Weights of a small transformer language model.
Architecture: LayerNorm before each block, attention and MLP in parallel.
Training: a variant of SOAP for these matrices, 192M tokens.
Each number is 128 + 32 x the weight over its row's rms, rounded and kept within 0 to 255. Layers, rows and columns count from 0. Numbers have three digits each. The size before them is the row's rms in percent of the matrix's.

# layer 2 attention value, 128x128, rms 0.188, rows 43-85, columns 0-63
109:111148126103130159141084115106118157126122077079150086180188109126119109097134097067114137108165158103151068095115161088044140137123104128169148069133088104171157074158106105126120134135174098
111:159100082182133063131176206146094145137108165149108070164120109127135186125121150133133087100123181118093133145123123121106152087107116137118116127090159113109144151155075071157124103111067122
131:122137118175109078125145172136140159167173124144113110090133208181115095101144112105121083092060116168172170124123148057078119140065104158111121093133123140092083176120128134168138091101068120
115:109128066133076132133141042192140160145147148106072153090109094112083124110086166162151085123085212069102095158167065181194105112134136043113127175158152161100155144132152103153131126143162121
122:156153137169110130102089127155105132156134173072094173158120097081153132113138126163162118130094124114087126145149098115099143157030088141136112116109136113185065137166143115181144054156091122
110:118145117154084162157154091113159131138097151100121178059146159146098178099103123140104061135037181111205130138140110171104144093156127127109166203154149191159103134104130136172100085121080115
116:114124164108177146117130124091140167154078149126169088098173082121091028126122124068173147145089155124080161171053125110099177126135123103117141140095128150114146092138150103110138122166076152
124:157092138111111109131181140097072120116123137116134071146060169125093119140156116131192135079118118080123143144106128073135186099149102130173153139168136151124112123181152136107153152150108123
096:138133092136169114132075132136142066081183168140141108112122116107179109113155124177143143144150151160096098138157082127124116148134123125142076154127077109173135138168172102166102057155185111
113:137161163119074203152158146093083108126104196162161096151182094129108141096116087118116062101104079154075098106124104199107145102138140192102097164142111161128151087152135132114152166129134113
120:155144107081079134113128153154088057114152134144162088126141121095194115120181073141076142044137113122154166101146153149134144079119196097116096115088081179142151101217146123103119094093141146
110:168127102171133213145135130134095104097173163103132196130177119095121110183114097189060130122129078182137110126102093147105117091131113096104129173123059151139133058110107136175123138117080139
107:112192141099150255111128125094153165101115098154140129168140125103127094105131108150077083136091188117190119128134177192079074112114159136164104105113129135181135107124143110083101156114105120
124:075194146120129139128131108145161116118142086140103162169102130178159159119158116097108113198127122188112112130129182127081145209077074121074158136099184078165147161094133123091149096170077116
102:133147131113144147097122117166136084124129102197132151156127167114154098163161090129137140142101107100148133172166103155093053120112136107140136100139129167108185190146157111106101089140111140
098:131137146088155187158107118159113125085109061130126148074130108152143164065086162195151186081105135145131084121142147140144173092192154103157059139125123124173117106125123144169146067106107105
094:171129089103166083145203118141072115128121117158104120072190093100129126138144152105160093133087159111093093162177073135141200095140080120171117136147148153111151171066116145117105159137171052
116:119107146112135128132134107119124174073114105162130096135090142118093120084084159074114142105124161049096115109163175157172153151132125081168141136087111047161121114142099134054100116112085098
103:151116172113125047207179208127105111164098152141124126078149179135133110182108165136155189099135068115132157165136137120151125145130136108113129078112182178130084116120151109132148192138069097
112:097150116099160150086130174109105110185152075131120093051115147163102137113110104114119127146202124124158148062125102111135135041123108160144152137126146110171116082103124121149136126142123140
094:170118076116117167076126138111125131131195077106102142131073154125167118114123170087154136126074156139189075215152097089098111141155107171085104191169188147114098103091121106151169104125113135
090:125181119099094078136166111190134132134154164142076123142105119142105127125118143136104151138171159201153128110122097143108125096093118091089072095116127140141116174110167063164087140101124142
100:094124170162158152108124076135144028129150172198163121143089129159099122132139108164160068088094144106136122099089060152130092127086104147136115109178186122158130176181147099154124182177113146
082:103112164130160119115145095125117098153129132135079145090102090095095163175175115113128093128165026099107144125125092116210151125115134140082182131109092108130107113157153179144104133129168156
082:178120158094149161120169055148115113145098107186136117082191145122154126146119059128156163146088143164209136091092163083075173062125122103081137109114137104189199155161155114158056096125135136
083:172112179084188103062122169153121114120189156115142112080149141131215112075102136145109116127138172122129107125120078087117136138130078100161154080140120160151145130174102131133071162184142129
097:154141146185134122142136089089129119148146100083104173166161098068101104191118145098118083152134126102098213127189129155152158104158082186140136153159143095191152129160132111119149108157188155
081:144132163127119159147151096111183166181123151119139184089084061098175121130139146148141100131184152124138112072166094097149185161067172146177180103092156102146142112077109167109145142171069143
080:076067147065086156147091141093123112107152186090106112102164154098108090121098119168144151119131133130138078160172116105108087116155161088179137140114106159135109049122122145099103086183156092
087:134124123141123090151135134111130157084120073121146134126157098186121113101116130145124147163026173117042162103165127121170135113151111100162132164069160137091130120116201131100101175141175172
089:189155075153145137123086101042131136121113136128190124165109151168162068094110083140087156143138155096140188143090133107119129170081120134108053176140154092082082107087123135129156158123127173
091:113095103154138086107099110104130093167100135190136152111130120134144115119132154124090112135119136081087164075135148145137111110162164108077150103109154140092137080133171180146117138050142147
092:070120194106105136084113080141147099125152166111181135157096099130173139155067110095112096114170076111156098156104119113162146107146180099155136083113127131129145142179139122188130186204129105
090:144131127103111134131118102138166190099148197131172128171132138120127121124173161127118056157116119122126129195116074128131112088083117141158111154112163044131142122125084141100124169141130093
086:174133068125092118144105189079107116083099067130159143129079184100152162112132163159106174121187111097123127177166128153092102135192076130150136154127163100165130149078180104128114118174181139
087:155138087166135115130127142087149118160137137125149079173119170154132131079062164138102183131149101112147123140116131170155112248086096142098087123081164101124136173105139111115118126121140109
094:169134150130168122134172104075139087156105100196146161108146122158107107091099129179093111120107091100122149099062107126166134153073102123157154121164158099104129113195142153167174165074131086
079:173101140137139114105126114122110175118059152160144111134106089126145067090143128168151167107130162129112103133091111074135120079122154122156130150025170097126082104080141143114089177074129129
080:157078122140048069156081077089112106137101161183131144149082076114131113129165096104131142109141125140105110164109091123096093083104070165125154135178172134131182139155127137136131111109105130
099:113147096147110123171081135102114094055192083161128128062161144140106127149160131127127087135086161116091068120153144131147147130165165123093136128110134109105103176094161080139075127115154070
100:176096127120131148095145101129159110135132153212124083134100120118194116136090119105138061131076132080146127142074128118126074143098158130139150097141121151035134107154091092116126160110157134
099:147145065121112106086102146105132145132176132092109122158130175150137144087145152142132192147184107183210162115170182094156157100155106152104058135086104121112153112154137083106108197173142083
086:126137092154083168142106133153195138124133125140104123158099126106120151138085130176115173130160198143150079135116091155085085191112156144100122133197140154195112165069120184132061141092095090
# layer 2 attention output (transposed), 128x128, rms 0.167, rows 43-85, columns 0-63
111:112093146120119140105149151130119116172068148119105128143137082167137092091083139147151066116135126121080101146162106151191181135137139103163100151120116152088177121099111215121108084121158120
104:185126094172138131160107109092171099132122201075092119123130152138077072169178113084140168158109080121154122088165115124066096120118106181123116109166143144068097098136142088121141119086072166
125:128115104189113106130093120205149138149110157093126066182074079126134133157180149111114160085188107164114095110137100167137089168140147153162127189122137142112112155163104123136134165178127137
112:120131116093169069141169142125108133139128109113140064168142125169196130164152110140131120089111082104143130117120166111075120115151125181118119157034128124184149087080105078129112130104091151
118:149131114133106118171157169146092096100105108101176105116130127089069093124033136138171153087139088106125108092129139139120108157092112150162141132141224107111110130141118134177061147101089104
108:145182159090148079167116110142151119145054079141140146180129069106153121174178113120185104112133142114131109052120178087122110161126124119149070169117127144139152150122122120145101181128139122
107:160128127139087137121146133135165115126124132096110120091096126152177222156113158129122101121181164124138164111179121119155106187105102160120099093138136194153157121134136131143131111135153137
120:087119168230148168133123156074162145099139190130159125140167127164134153136130119136090156073064110159129147167088148174157132146098173089129127155103151140168156186094144139093145110129091151
091:094124128123098105156200095169150101168132135091092164091112180134123106135029155137181066120058132093083147141105147114131110062122122153146107161161150127094161168166145136135112088162153115
111:130151140099085120077131113149094128092084122148070153084107155148083158173087132137110126170093121113103187119124169131086127126091145095196135104103141166079167201131168191090109154151150173
117:090216121107102097125139130140155187152135099138062128139112113138070120112117134101116168103074161152113144108108115146062117145068120148117149154126063148100155172136092121113128098124121128
104:115129136112060077181156113180152118094043086135161125109097156142141125113110137149120167101094115051113183104170126139121119141099188125141095156157147198145140146151096162101113129196167154
101:134101168118123130149144095103119118180128146145148141065126121113091161098145114140123118131145165141115033118177148101127105173146088143164068161125110175109122180157151119135094098169115137
115:154168131057121156130140158178184110191134069165121123132127158110114152075111133139114138164160162182122018111095109166183096120165184101177119159147121174126152125155072144133109181137135061
094:149096123125131096139168147055097144168182110206110109099111125194123102138113104110078070148142113091135036150094154081119146130129060170138120146149104068057100173089130122148153084113056112
097:117179138117139189132149141145115139101143190138102133169084111129153088101120142096193095108088072152144145108149157072080082160143178150163143108101114121105125116122141136102092086150087157
096:125155126161186125076113135072102170100121210121112161138036170161137142171057079129114136135123104153135139139154173103105098070133163145140145122059157132148120114135149127121166093134107117
116:104139131177147147109114188093074132135098117079061132136137146137139097138187095136115170102128160186138105052130124128089098152129136135110111092093059155085135136133127101155160080149130149
099:171104120149146171092098143135192111091177109147180060115094094108176122160119098107142140199180139171135173143190085160110089102183158125100143115168142100161133116125142154148129151117108121
112:184148116102147139163117129146181149127123117132164119157124159098133126192129124099125178179106071134066122158174112092141112172101135024122126124144071186136101147135106104082122172217119123
096:095076130165112149160150110132187135126096108120124113184127112155131123116091106132144102099053131138139122074099139135182121136126121106194138142132122155149055121062123142071085120119082067
090:156116147084139095179129165101122153134116080117188114119188127106128086174134170117088076127103106184127064156073128143072168097109129160158149078168144065145122133137160094179141105090136111
096:104135110082094134077095164061111128127162117086102145088103124149190140165132134130121172113146111129180125187152135115058137099125130083072168116115123113121056099190180137125145129076119101
095:102112069167102145120098122080025102102071148133141062073127122090064061141136133078108067063084092096122102118100112177148111059119115134193128160138097144131143114109131110078139094156143129
088:153143129142126120116145064085092081146098125199130176120151095110119187137131130109149147177121131158144098111105137142092114075100147106087117112125115175198110120127129110108175157098101074
091:121153114122108143161150110100168137115080097079100137184103132127114154082126079189129169134120101152075173138137209095144104089137128177100123128135132177123124177147163103159193119138116106
099:151121122129119086126114098207137177099090106144167130181102148158152091119107150128078137123120093109132093142092138149142119136157191113156126175218116108135114135141117181157154186054120110
089:127149051154116143080109089124079168113178120132133174110091160088073132108100131148086128131147184101116074142126152095101142173133160140084154137139203151067140116139192120165083105094140121
085:145177104124084115096132102132099108081126132170065105142116134132147104087073189137101087170121133031084164112187108111180104111125119185130139158107154110113208184128121127140168131182150116
092:098158155050143115171142175163195152145186174069112132161100163144149114118091154109137094154132116124165113117110152056113143097150137076137178130137152154131169109164098178131148092143089058
098:122063161124140086137140153139147121159144094112125106117114171126163211157127129193154087178164145111162118140147186106079110125161123166110153092119165137143159130147127117165108134106165121
096:085121130130167115085122097153138136146126167093098153145162130105120111128162113125147155111076173113182149107163132118151128137153118021171160106164152096174191137110161094162112107118108108
103:139197094145137115087137123066111078112191139143126129089160080116106093124128130136151154156179088145056156109134132132081153167116153174150091162115158113176063093148074175171128084128146104
098:152181134118131093112122090146165130117157125166138068153162124086162166165084166142137120124141127160107123137116123115158143126089147194173048150184115090067072132129171158150108090071137134
094:160141169093125150128126137143159152131121104180121176118187131137120144201140129102076135110119169114115133104108187107136135142081151121103102134122138082135107169128110062096090189087068132
093:167147143076206084172041133106146152172149098149196148157072201109104112181106117098099137107167139170176138090135123139162180145146193092114185149141092135155123104129101190109126137124107173
104:111134098095114155194116115081162102145113159080121098118109165107117117170109086136209136099105036146071130085149174108125164117114141104126146162088123094108140109137181125140156082097097148
086:057161138088148122111154076118145122116138160082075100129130129122075123180159090074102136129136129152094126161164184121091191142125124153135187081142121154130117136143096088140111164151056132
089:112118116083155095116158051112152126122090170122119194091082136121125138140145158152150139124124131092128149104203112110124177137122083140108114115140109088164182082106191138113106141115149075
103:160156119115114193084154148155122176101151120104170169141129125179077090187140137113141155175091077159136148153113136075141111069157118061121076136127136074141174088139130130111114130188096193
102:121137126124133110172108059128139127126153126068182127112104100073147175135152157150130155137146109174152170202100159157117137152142102128095120086130172149158178173099122137140067120125106146
096:153139141166117156131156122145118156181115107195123146146147152158119080141121113133117181118156136114125092110169089169091105104116157117158167148133116097174125132114109189160170095133114128
083:180113074083149080106120109138084090139123143162108230112130109122129105151095203141107083130172095154063178145153140116066173193120145090112138145127130134205141144112189119159132147125166158
# layer 2 attention query, 128x128, rms 0.223, rows 64-127, columns 0-63
134:103128063153168151125087095094123156156183138125059067169071133121159151165075092176126075118150137143156129138086135128130160082134107157129145120160127136147141143195134132120125163176188194
081:223109103169178119157144132110121132195136073170108053130114137112117144125157153103123113143159192153152139113125143130099125096135155168116138142132154094139140110084105178120211124133108178
079:168121129166077154113183115121102074103188107125150175146179055179147094175100143049156109097095112111090111086103139159163126153136133129179080155136135130117109105143142139103112116145097095
106:131152079172119147102083083083142160147148137123087112156051145123170157139085132158110085142157156120081103158056137118110187128133127143109152098122130137125131169154176123084133140162173149
111:101129204104164090163091148133126150119066122089152118126193124130121094098168117188137157132122134185189145179175106107130088122114173143107176136169091100119123117114143134119157067116115109
084:135132120117161068108170134127120130103147137129181118155203084200097160155143124143101148131120085118168163165132110085154110120111133072148042165163095125138083122109124127130130111147085070
097:125138085112104115089111124134125166107104100146128095189088104139210184162160084177125069160163127127109104144082167138118126116114165117070091106112139143095135176109163105142212126058150094
084:140098204087134108165191080165101145109115066149139125149193131145101197138131128135124149169120136139121150085178108115119155125125059111117178112169134152133123113162063119111124165179142112
096:152087122100124113167097132146133142124102146148224162088122152175116138088179139170144103111125158160157150128207140116111100170177152112116144142143128056068110134098068133121172102107108152
100:147096111111125088151123093141120162114159125139159166081068136151122122128112143125134124102120087119114159157151195159180130140129105135122108161113053145121157121101130149163178178113072119
106:213121139160117121105156116118177127080117115110132124127106116150108103182119133192093124110125067105194190098149101141213156136119138160123146153128095138148148129097182135201126076137159135
118:104135148120090156182174174107135130071088156074169124175131132129136157160152130131153077107122065086128173138176108100069118131151117159130053144082204157137116150126133091134163072098104083
103:164125126140173096140092103155117158128132089106153121169097111155093085095114129123094102117114136142140071157107097102130132147164116116156155109121153121132097160150130057143133143099086110
103:132176187073120138153105122154107111126104098075103088111109161152118140155166188176092139189119130166105119179098162099136136109098100138111106165076147102169073101137104192137085132143073115
094:085140112129135147080115149149123191067122077088072121131103082140131145128160109168126077101121156098106109210129102075119086223146140173123144123127149134232113120166127135092112119159112120
110:201065186132129116167093086137163143137078154144170135106154153108124154125116136172119177168125159105134189034202125166097124106115153106121137141146122108097134088085114112149145120154108191
100:138111212064132163086145087130197111153154098134129104139096127165078155107133126175152074148115132165161142194112112172149159215150074105125118141098116177089134098157097101080107147120105043
101:076142106183143073155150099094092086202156149112145125093135095115113165124124142179109074175150055134106083176108178163117238091147128196156198089133112160078148166122075116138100114105136120
104:154119162124103179168101147124208132121139100093122118107109131098136140141150082213065086132119114160070063142158137155100140176118162091141147116115146151118148123152162131165062122131138123
096:131165110119095147118132159129107122109104137129102115110148160159155153149059134145097134089077121112097169136152136165112185111117148107215155107074172175180072119125183070081098136104143126
095:123160159063166058155104105145120159126128142141122121151088127107073166118108149115059165139101106179142111176136118058119162088077092067107154128096103116135114127158140113085166124158096155
127:136171126109124138116255119166131153105132150092156124124098181111142162149129112071111166124157170141072106156116152081145143100102116139082096107101068108116095128079137114098106177097108113
105:113162150119125101180128117078094105145130090081075168085153127161186159135149094127169141178177102126113135144136120098041020156096084121132156129096114151133115135104063148115151137118225077
098:142174117167145152157117172172111102147073128124090154131111104136126151141128133135099148122131098111119168189128175097111123127110119105102109172122181098131103103089075124187133108132107116
089:155131145115164136104145127107147171138161167104133094159204183155138160128130102131061175106137093115142088103123133121115109058128111124110106154146093158126170131115158111121145083161159156
104:183089141147138083124079147156112161152161157146155123074135140130134048134093121122179172136075106114122105130173138171180207155153115103084125112128115114142126064120126159066163121163081177
109:189140108090131124141120039124145111089140143189104068097106112160131138138170127101153157090103091136108180138038122101161148169102144116157094100124152050072169167099141169104095187158081087
114:095137122173128130151117136127136187065161193099139100136162080144142108169123099105189161113140064075110117111158118109117184128140129184156134165143119070096174148092170109151127146071118102
102:098106085114074062113102155105068107175166108185130154121151100119191147183145120165139185117076102142090070108149103068173105097096202115133153148149105147164168112124157128108148120110109076
103:152112098133073152129140125129142115131123105094123071185153169150167154142179101102044112125093205123161120146121099147131096175108144154147138119125161108108141119147130124060126130167122181
103:086144152122117120159193142133166192113138157114083070137116118097164131064118127145124146085139088174144155141216128119144110089156172060103182139091134058186151143129104101117113128103166157
101:150128071164165124118124127134141102111089181133119199108130137147147134120116119121130066091139079083092110134203072079175135103093149067098139136130149155181148173058160085091114113110100140
101:138174132206161187137163119146092105153202174110090110143153099086060088064167186097094122150149176145109114092126126087104114135166175083150154115167145114127127131170142124191133108125127129
099:161080097134102094074108102096101150080085076131124130147106084087108168179097109172126126152153131101127131118194147102167155113152170141116152119148128160092179163132134074204138171134165141
098:084163132100113138121154117160199196141125179135074132112107187036111113166119073158116137110160080182133113140138159100165134109148150131101079105113155132147191153163094139103079102162127079
104:075096113091149153152144096204131057133155100191087048139105097139138154131150088104133184156159174135152058159076140141085148166134157145124136180124136176072136136117063120168064155106140173
105:083158116111092191114120094182172202097117072105189207124193120131184108133127077099138147141110106185143158151130116137120155149127104149110136109116101087143128144090081133125073131099091136
107:116155182156165167099096124101127094209184100100183113153176101125126126137104109139151117119141103131103136157134198069138103127213186085097115171170163119090073147122178101164065167106122074
111:157113107121098104255156100133139143138084093173151124086092122127083091148106134140118098135124094127113124112080152116168081143110125125137064122156142160114118179102116132149083106120117066
104:159136130158208118133122130101193110124089131143161168174138117145115128175121106105136158126144104139120111109038097169128106114112129120111196157162073128138070107093138059196144147147105133
110:103132201102132121157081132139077122157139145155121106141162135102140124185150106127170134091089120116145125092123095166121145120138092098166134063123092165152127148188051074130107159144128155
105:157134176145127120137220133175138187110121159202094154159090131102119059196146159163116151086122149143176111079095055113155105090137110145140104101096159115125155111141148115126164162065203087
107:096140143180136089148134170123145123133204160127161081166095158145150104097149085106130151132135152120107185150141122120125156126131175107120112074177184134071152149181187066140196106089099125
107:117114145154141080117116129078069067149097072141140081113102112134114155085169171130097123135188136165155110133114144137111138096148149122118106131092130084077114126161122177129087118105100115
105:122074114090150140091166117125182142183098141102126172111079157120099097171135089111147152093117147031164174145079169132080145166113103135151174156130095107136087091145065160139151150153118154
107:171142113143077113162151084135172139100138105123082099086164100151140167148105097092120120126138127133096077158155105157034163135069134084110180127090071126121080165118114116161111112153054111
107:097112109195156144105106122121133094099122118114126147124086105121114063114162108176151112111104200109163100116127089088131162131128127086191116177121075108105132178137179067209179119156174151
106:111137117147103155179158094114124140085082175126158091110178165088094145166130127123146132104120104107123140150079126102211073122102102120102090133179173141136114107162109123102104101149065165
094:097088115169081117118118154101119122169129085138100108091137139137146093174135158107124127138103151105125131148100216094148155148117136112084121104135109138119107101201170089112127177199149096
107:151137141139105096151151129118143114166111180144109051053112126162154111130116128168172134152128169200093129189154027093092131135109146128099134130123153135046100089133176107144149147126146155
094:142131075102152044111118115082145159123070151138101070117145145109118109124160196102146129166160099113074108118102142136132137188118109111093120154103138149091102138172154096061120074102156148
108:067059160122073144127161165128118133138167103106061149135111123074106118107173107041136117148139178141114134132140139161167147126104147169178161087056102091150145156114120134165150119117112199
092:163114112142181130149114135124148180136129187138120170146113116146118093108106165153127104092114134065130133098159110077154162077143111165134133159162118178174130115124117115170169118147129087
115:165098117167118101148135124136094065138129102151126146130118181154170123072125158119126141132055106122044195133081130122126141158123166125147135190152122146104124130113130133119126130196087138
102:114179199164134162171136148172068104147117119115058134120096141102159106183161120121139131140187115126151119144134096113145112133168110108123120122081083141113083129076147144145145090142172122
107:127145163205131100145155057103091153119141120106151111144138147140099098110114094163119089191111149057168127190093147145138177158128101104114080166133121124140205139116122141126187073125139127
112:140173148120101164103127125147136137138190117113096124105115106150113131131122127147118156128197199177128063144122103114118145131088128115124153086151108060112130193170099133135105124129112101
091:102134129241140114165114134109166160207093191126145144172139127118117151150117146145120087115149122094170152145112129144101196098146169067158193123130111151088119112112108170164109139179139161
108:122151195080142115126157023135135082127182138118031091118132168142117183098166140102094104156201061197116088115092119111140129135155129073105130115133136206150156145177123111106111123073115125
105:151154190136127172114153113104092142143083091126117111152167124119103201092131128138113101128112167138108085078092166136064152132128194107167155107176189171100153136071188121077154133115094084
119:076133079156128149135112148179149140157090126145092159108130159117161124111173081155131158096140161145107098108067121083121113114151152061093086147076096113184133140095139172085177190178110170
097:132144105121070131178143185105101123129125183077109127110141124168163126054122162108103176069149184143110095144095129133187107138059161090164159103052145100103112131143058132135099112177195070
094:138094099165126147123108130133160133118179114059136098097121138142113123145151160115083130203120149133126101043119097177118092057142102163172052085105122125124113151140121181122153066168091084
101:132114158140107131082115193130094118142109142143134142163031121127188098059107152124127157108132121161166129132080101123113115075147129084072186150079098113105092143067147102140090183053178112
# layer 2 attention key, 128x128, rms 0.232, rows 64-127, columns 0-63
100:102113103097094092165105122119126110134152169097133155134153116099138145135160140204143171164134186115110170167124121134152136144127141105078174159144079108134059167114153110153179113072077046
074:097106125097089124176104121045104148117160170115086106128168080088152187168065082146137139058144129158100095202174114089133159168121133093148112179086162088167103173125178091119184097129113128
070:125161154132143125134127166136108130128134152130163147068206150211106097112186091131131104156079085165125185096153133122141144142075178127062141150124054115124156129091108133155049171149149124
088:086146161123136125195106160104141085132209114081092118140143109139121136152107062085161153115118132200138107060162133166171081147145131136149205214126085178197136162112141102150129140155103111
104:108115113170119162089172094118129088154139143184109163161047155090060015113157176091127089124089123140150091101109106152145144155162103169189146102129088151144199117159119142105129110121096156
077:126160176134086178150160097174098137060097135076113084115175094182139105104170101139111154176087130125110134152117098138085162081145141114083125072144148134106146145081180111125122107067130160
087:138073143148131145185123111098169107126162119116101129078164117119116146080103095137131150114157118187164150108185141122151092097185137106100049126113161113176042154087174147117113145147073125
096:097163151142118121135094142148101158079126099121119156150148114173199153125169160094111109172109169093164195136121158080160110072113143120132117107169124124088115200099113171141079124066125125
090:135103138158032133128149079120119168153118143105087113162127148118148122092148070113049142165172168126195176165109113151065162110176101099139143107133123152164180103073090124123130052104155076
095:134123110191144078067144174148146173134093130173144121159148165174126093065147200125153090152120143102150131098167120103164119128148135045175092086165122113086104114121160085078146106151081160
097:076170139129171141164126112080090094143070156101104136121099141096162128134131101129143151138185176152130108155117088115121138144164133132124117108139108147098064130148145117168133088082156089
112:147151130044129121055138163156105066088093169102082145155104123150121181141112139104151157148130119141187117078143156090163154197093088050168131126171153145130160114096134127141114120111094069
112:096118110139088142117197120126137125128124121084125123138127115081152102123149175087190128128100108040122128124175147158105131121096124119138121129147130164103099086164163109110123117066142171
099:160115092126108151065179191160155089084141120083122102131139135131138159144134165139083111119145114095149145153137148156080139132186125156119153145159107142090139113058138091082085108143150104
105:159111126092086125166150109101109171146108177115119123111152167149132165197117165158092160197165136106119162126108165088126158121106132143142084000074153131148127079124084149146202078122131114
102:090131165084076097162131065140111161121156134103130085130095089103096127141119155097119166166205078131082189187126101141145132096152100120196112166069106116204130144147106117158106080094150111
106:140150140120151131049158105146154114156133133178114139094131093134174120085115113079071091104196150143121098084185112118140116081086135149107137140079187130136206175125143164103145167095150117
112:091111108144116190100117191106117117118132117097145116123157140140077098183136140186150139117202147100150178097196102095133117162202125146129109165102125156162134104110174080159088141113097103
110:145189079107131142107149172042106158180097180117089142106056144134145123112092088099118121123151117078131134136133106098153156180174158149123140081175057160108144122119131116132160111119086066
100:115149116086113191136132114134114133071128097135136113153133112117096144072154093103112163208140104112130122135096215113117071181161117101074153056147137147121113156125145175126078157089101138
097:123148146164072074143118129127199080133130069141141118133141154118150094130083131115144142111163153110091131138104154127060177149164151070130124222191139108068159086091098121100142065085104093
118:114091179194118142086086135140088119107112115187109129050126132158091147105125190133173131154114054140124195104142100151127129145078132120169130165176099119102085077140149068134143141156146139
106:129138145178109144164134173097140090161174145166115085131172132111076174125121153138133092121183152159139149099089138152197131165073133080157153141098105047155119157125133131135192126110095168
099:180123122089101124111166122092156134108197168120113142137115093112141145138158197125150185104084125132136119168159148143091088199135079116182164200172133122160151181138121175139130152146073159
092:106092109089111136140151177170095133174109123107180159113115105134106108143099126134169136128115096096091136132128131152116172107131122146129124120115073123159170181100189125137125153117069149
106:093132077163117125135147105173159140134115073124124120175115132071109102134111118074106138231093163185129119137216144087101103136087122156177072115122129107152177100169150154120133122061175171
116:128123142105125097195146143101081096124144114137152160123177052136184130105111151142143103174115122139113145124091087096108114121091126089138088121091095122156111119067123128144154155190124100
108:098103103149155112145154107188091127118110129152094143148162122165166107120126139126173137197076153149138145091146108122136109107135085109166104143104142194158039161116120093152100143123078183
110:142143107124138166088169168189158191172127150095157124132136120144072148044110127151113137085130195129081110161137158129100121104107205115130112112104178102089145156103168108081123098163086148
104:125154127092135144166086124176167106108110120142071099101132067165163120208130037105075159106138103130060121097139148106160140160140170137148092126165104150139143122057134151101117123121087157
106:134101102153158158149098067108092114119119089187160067095127141092142125146131145183140154172140143129111182193134157168142145095162104146142086146158112147144132150116065114134133187088082085
113:128107174117121046136103122086136164082183109134134070151144116162171101128173137186125162134170123133097172154137081176088102120130096136160166076145131165137093133169059124193142154179138123
109:104155066121140102111131135092121127180134128084117161158062166175132125169116097185181162096140174119148160142170141117104087092124173160077135152105113124143126094117060113094141133113137144
107:110119133096125148180104140115139126144148154084130094116130151110153135130109143150097131161146185169093110174131107095144174080167107090093100151181122164087052193125147119134152074099167148
095:136103148101124122086079120133074121108105142153099102097113171093130112149104155105057074100088187159162185164098175170148160167151062186129127084116143115109152138104161072150123103139124081
106:125147054095115126124132150099134113134123133156151157137112143113117111133149132209145101098117106131101191147108156086168161170135168062131176127092091132191132152171096127140087127142094064
112:156084084164146134092095097148134067114143137145118130075153100099043097162157154137088144177104133042144156098132189178142123098095135114150090113179125150091166162145151128199136133170134112
110:159141121084138157184149162160113123128083135074085132103161120127111125115106169113129202129099107189097127103159092125145044070126104087058158154104082148126128131143099145115173086143215137
111:196136189105168111092097131074145137150069180115154149136139108143107121102141096154126109118177129181180141118136152141142139127150132108086128142157166100176094085120129136130163148073155170
112:098176133188098136096115109146146123151115162143150140123092099133154080099171086143164100161186153151128100134101088104129126121128172104170127111148111146072146139184165191108160068092127186
113:065105098132084100126147157075185098118136109141182128135102170131105105068163092138120107138103163152119166120108181115105069166077121109118124128186157122142095123091102118178134093106181130
110:138174157108115142120103113098097089120151137124146121107144142168161113127058168098174142080117114117121131148143125138131111099074129106128119078103180159157122142133112106182093112159088122
108:102159081124131126104071119168117137093097103100160138185154146144150137089077103124128179127118121139140104152151119090182088170150139059113162126151110127116099143112115153149117143132086126
114:147101145028141173143088142119161122169129150148137173130087057114097154135146178162161076145092078097058129099140118147099180141131127084076175153132083137144094121122151165132081117166130088
115:133146139216160112180146085076109125099154110149159087120092152178122165090129191153116125157137123136097100115117117118140119107126101142112182171049117095110175123115152143129092114142182118
104:167122047112151094093124169136073120170098108112183113170128075190107114107151092115131160119072109112141200094090100170162131133146103115197101145164123147083091130122162192168145165085153124
115:123133120162099118123163135075148166156158122057167065124120108166183142152154123114115083104087146154110062182142119118097070147158160130120143189085106184162141155190174115131105143132139117
110:128175181106165101076091145155105063048102145158124155113111127065154186143133131114156091102153164182114107128101162120100148162185134109128174099175195140161096093097154119113145140152152117
107:171092099162153117138088124135118151143052141089119163125075157172216157128135148148123139100060131117124136127190095137117135133098126108097149107139119089149133097167151128104155150155122147
116:155148146112076191079119132149088097121129131119121041176121094090184177128125145151152159157150182128132138163094147131084164124138098122152182125112051118172151071090099142053119136145157112
104:128130185067153105129137130147095078200140106176141108117099103120164136110170132165084083156164152078101082142142121128101110130118085177147148146101103143086103088160108117165153111124163135
111:135088083200141112119083092044089068186127137155121112146135145127098111143102130145114148088118134122130143136092136077174105145093150100125086174112192110154070137159113141165110136078075147
101:078121173161165097103167127090127171105107099111111113126137150164169140067129131119141135104108113116111104162094108162166054182116121132129139097140100172147145153152162109154204129107171105
118:122145128117177126116138107095148148125130157153074109118138085183105110115141090084134124125134139135094123159100098056074097103156137129140120098163142085160140134132110103071145139150139136
109:178152173143087127076147158047152077160173139101098106150217113096086137132119119081131139113149134121077127142099164113082124137067141148128112167161111112128131112146138111137145134103072112
112:099094145072163163105118131075113136162107071088086119148109147125171140118163179146137084083176124189110099061088120112162125125125137091107123152173166130144180107068142124107074158093143093
110:131104107157111121150093152174097112190199137128136084105111121121166188140084086150159146163063071113070143100048113128068092107154155149125109089089157108118182163147114139094122135156157154
103:136145116147093165128100118108112163119115128090108159166134101121114103177113102111182117134141122135117168148123134123167106158190179166125117118091149188086147127093129139178102133146170126
112:160109129096132117119030165101083106137108108126124121193116098122146163145110099181153105097172074112148160145120187115145121143114106161134166153103130096063177142101104113165190118119124145
106:155094135067148197115080178086189128183200111120084164122125131118138124149158114089148176134167129117125152129163117123159117134099155080114129083103086127120109168063118129131097101081184138
118:162086120111177097151135147135141140153111139156153124132165104150104108101133157127099128112158140187088095142180117165092146172148163109175091094136154156191079158159097050074116136098117145
102:138092113154130170128146093135159147196157124184125159123126139145136154132131113128125126166119179186167165135017152156144092142210177125083106149118131128167129138159129166095124140082079165
105:161150173083152122146095169155133170081068164141131183141160145118124118107145174122116022146063108124115081123088122100097162119101148106131124102110095138139179138083087153126113159110152159
100:176164147095091151143159061157152161137141162153127098136162133159152164137170151152152159162101089100115154151175154137152145091114079117099162179107165126143144109123094100100106100108148134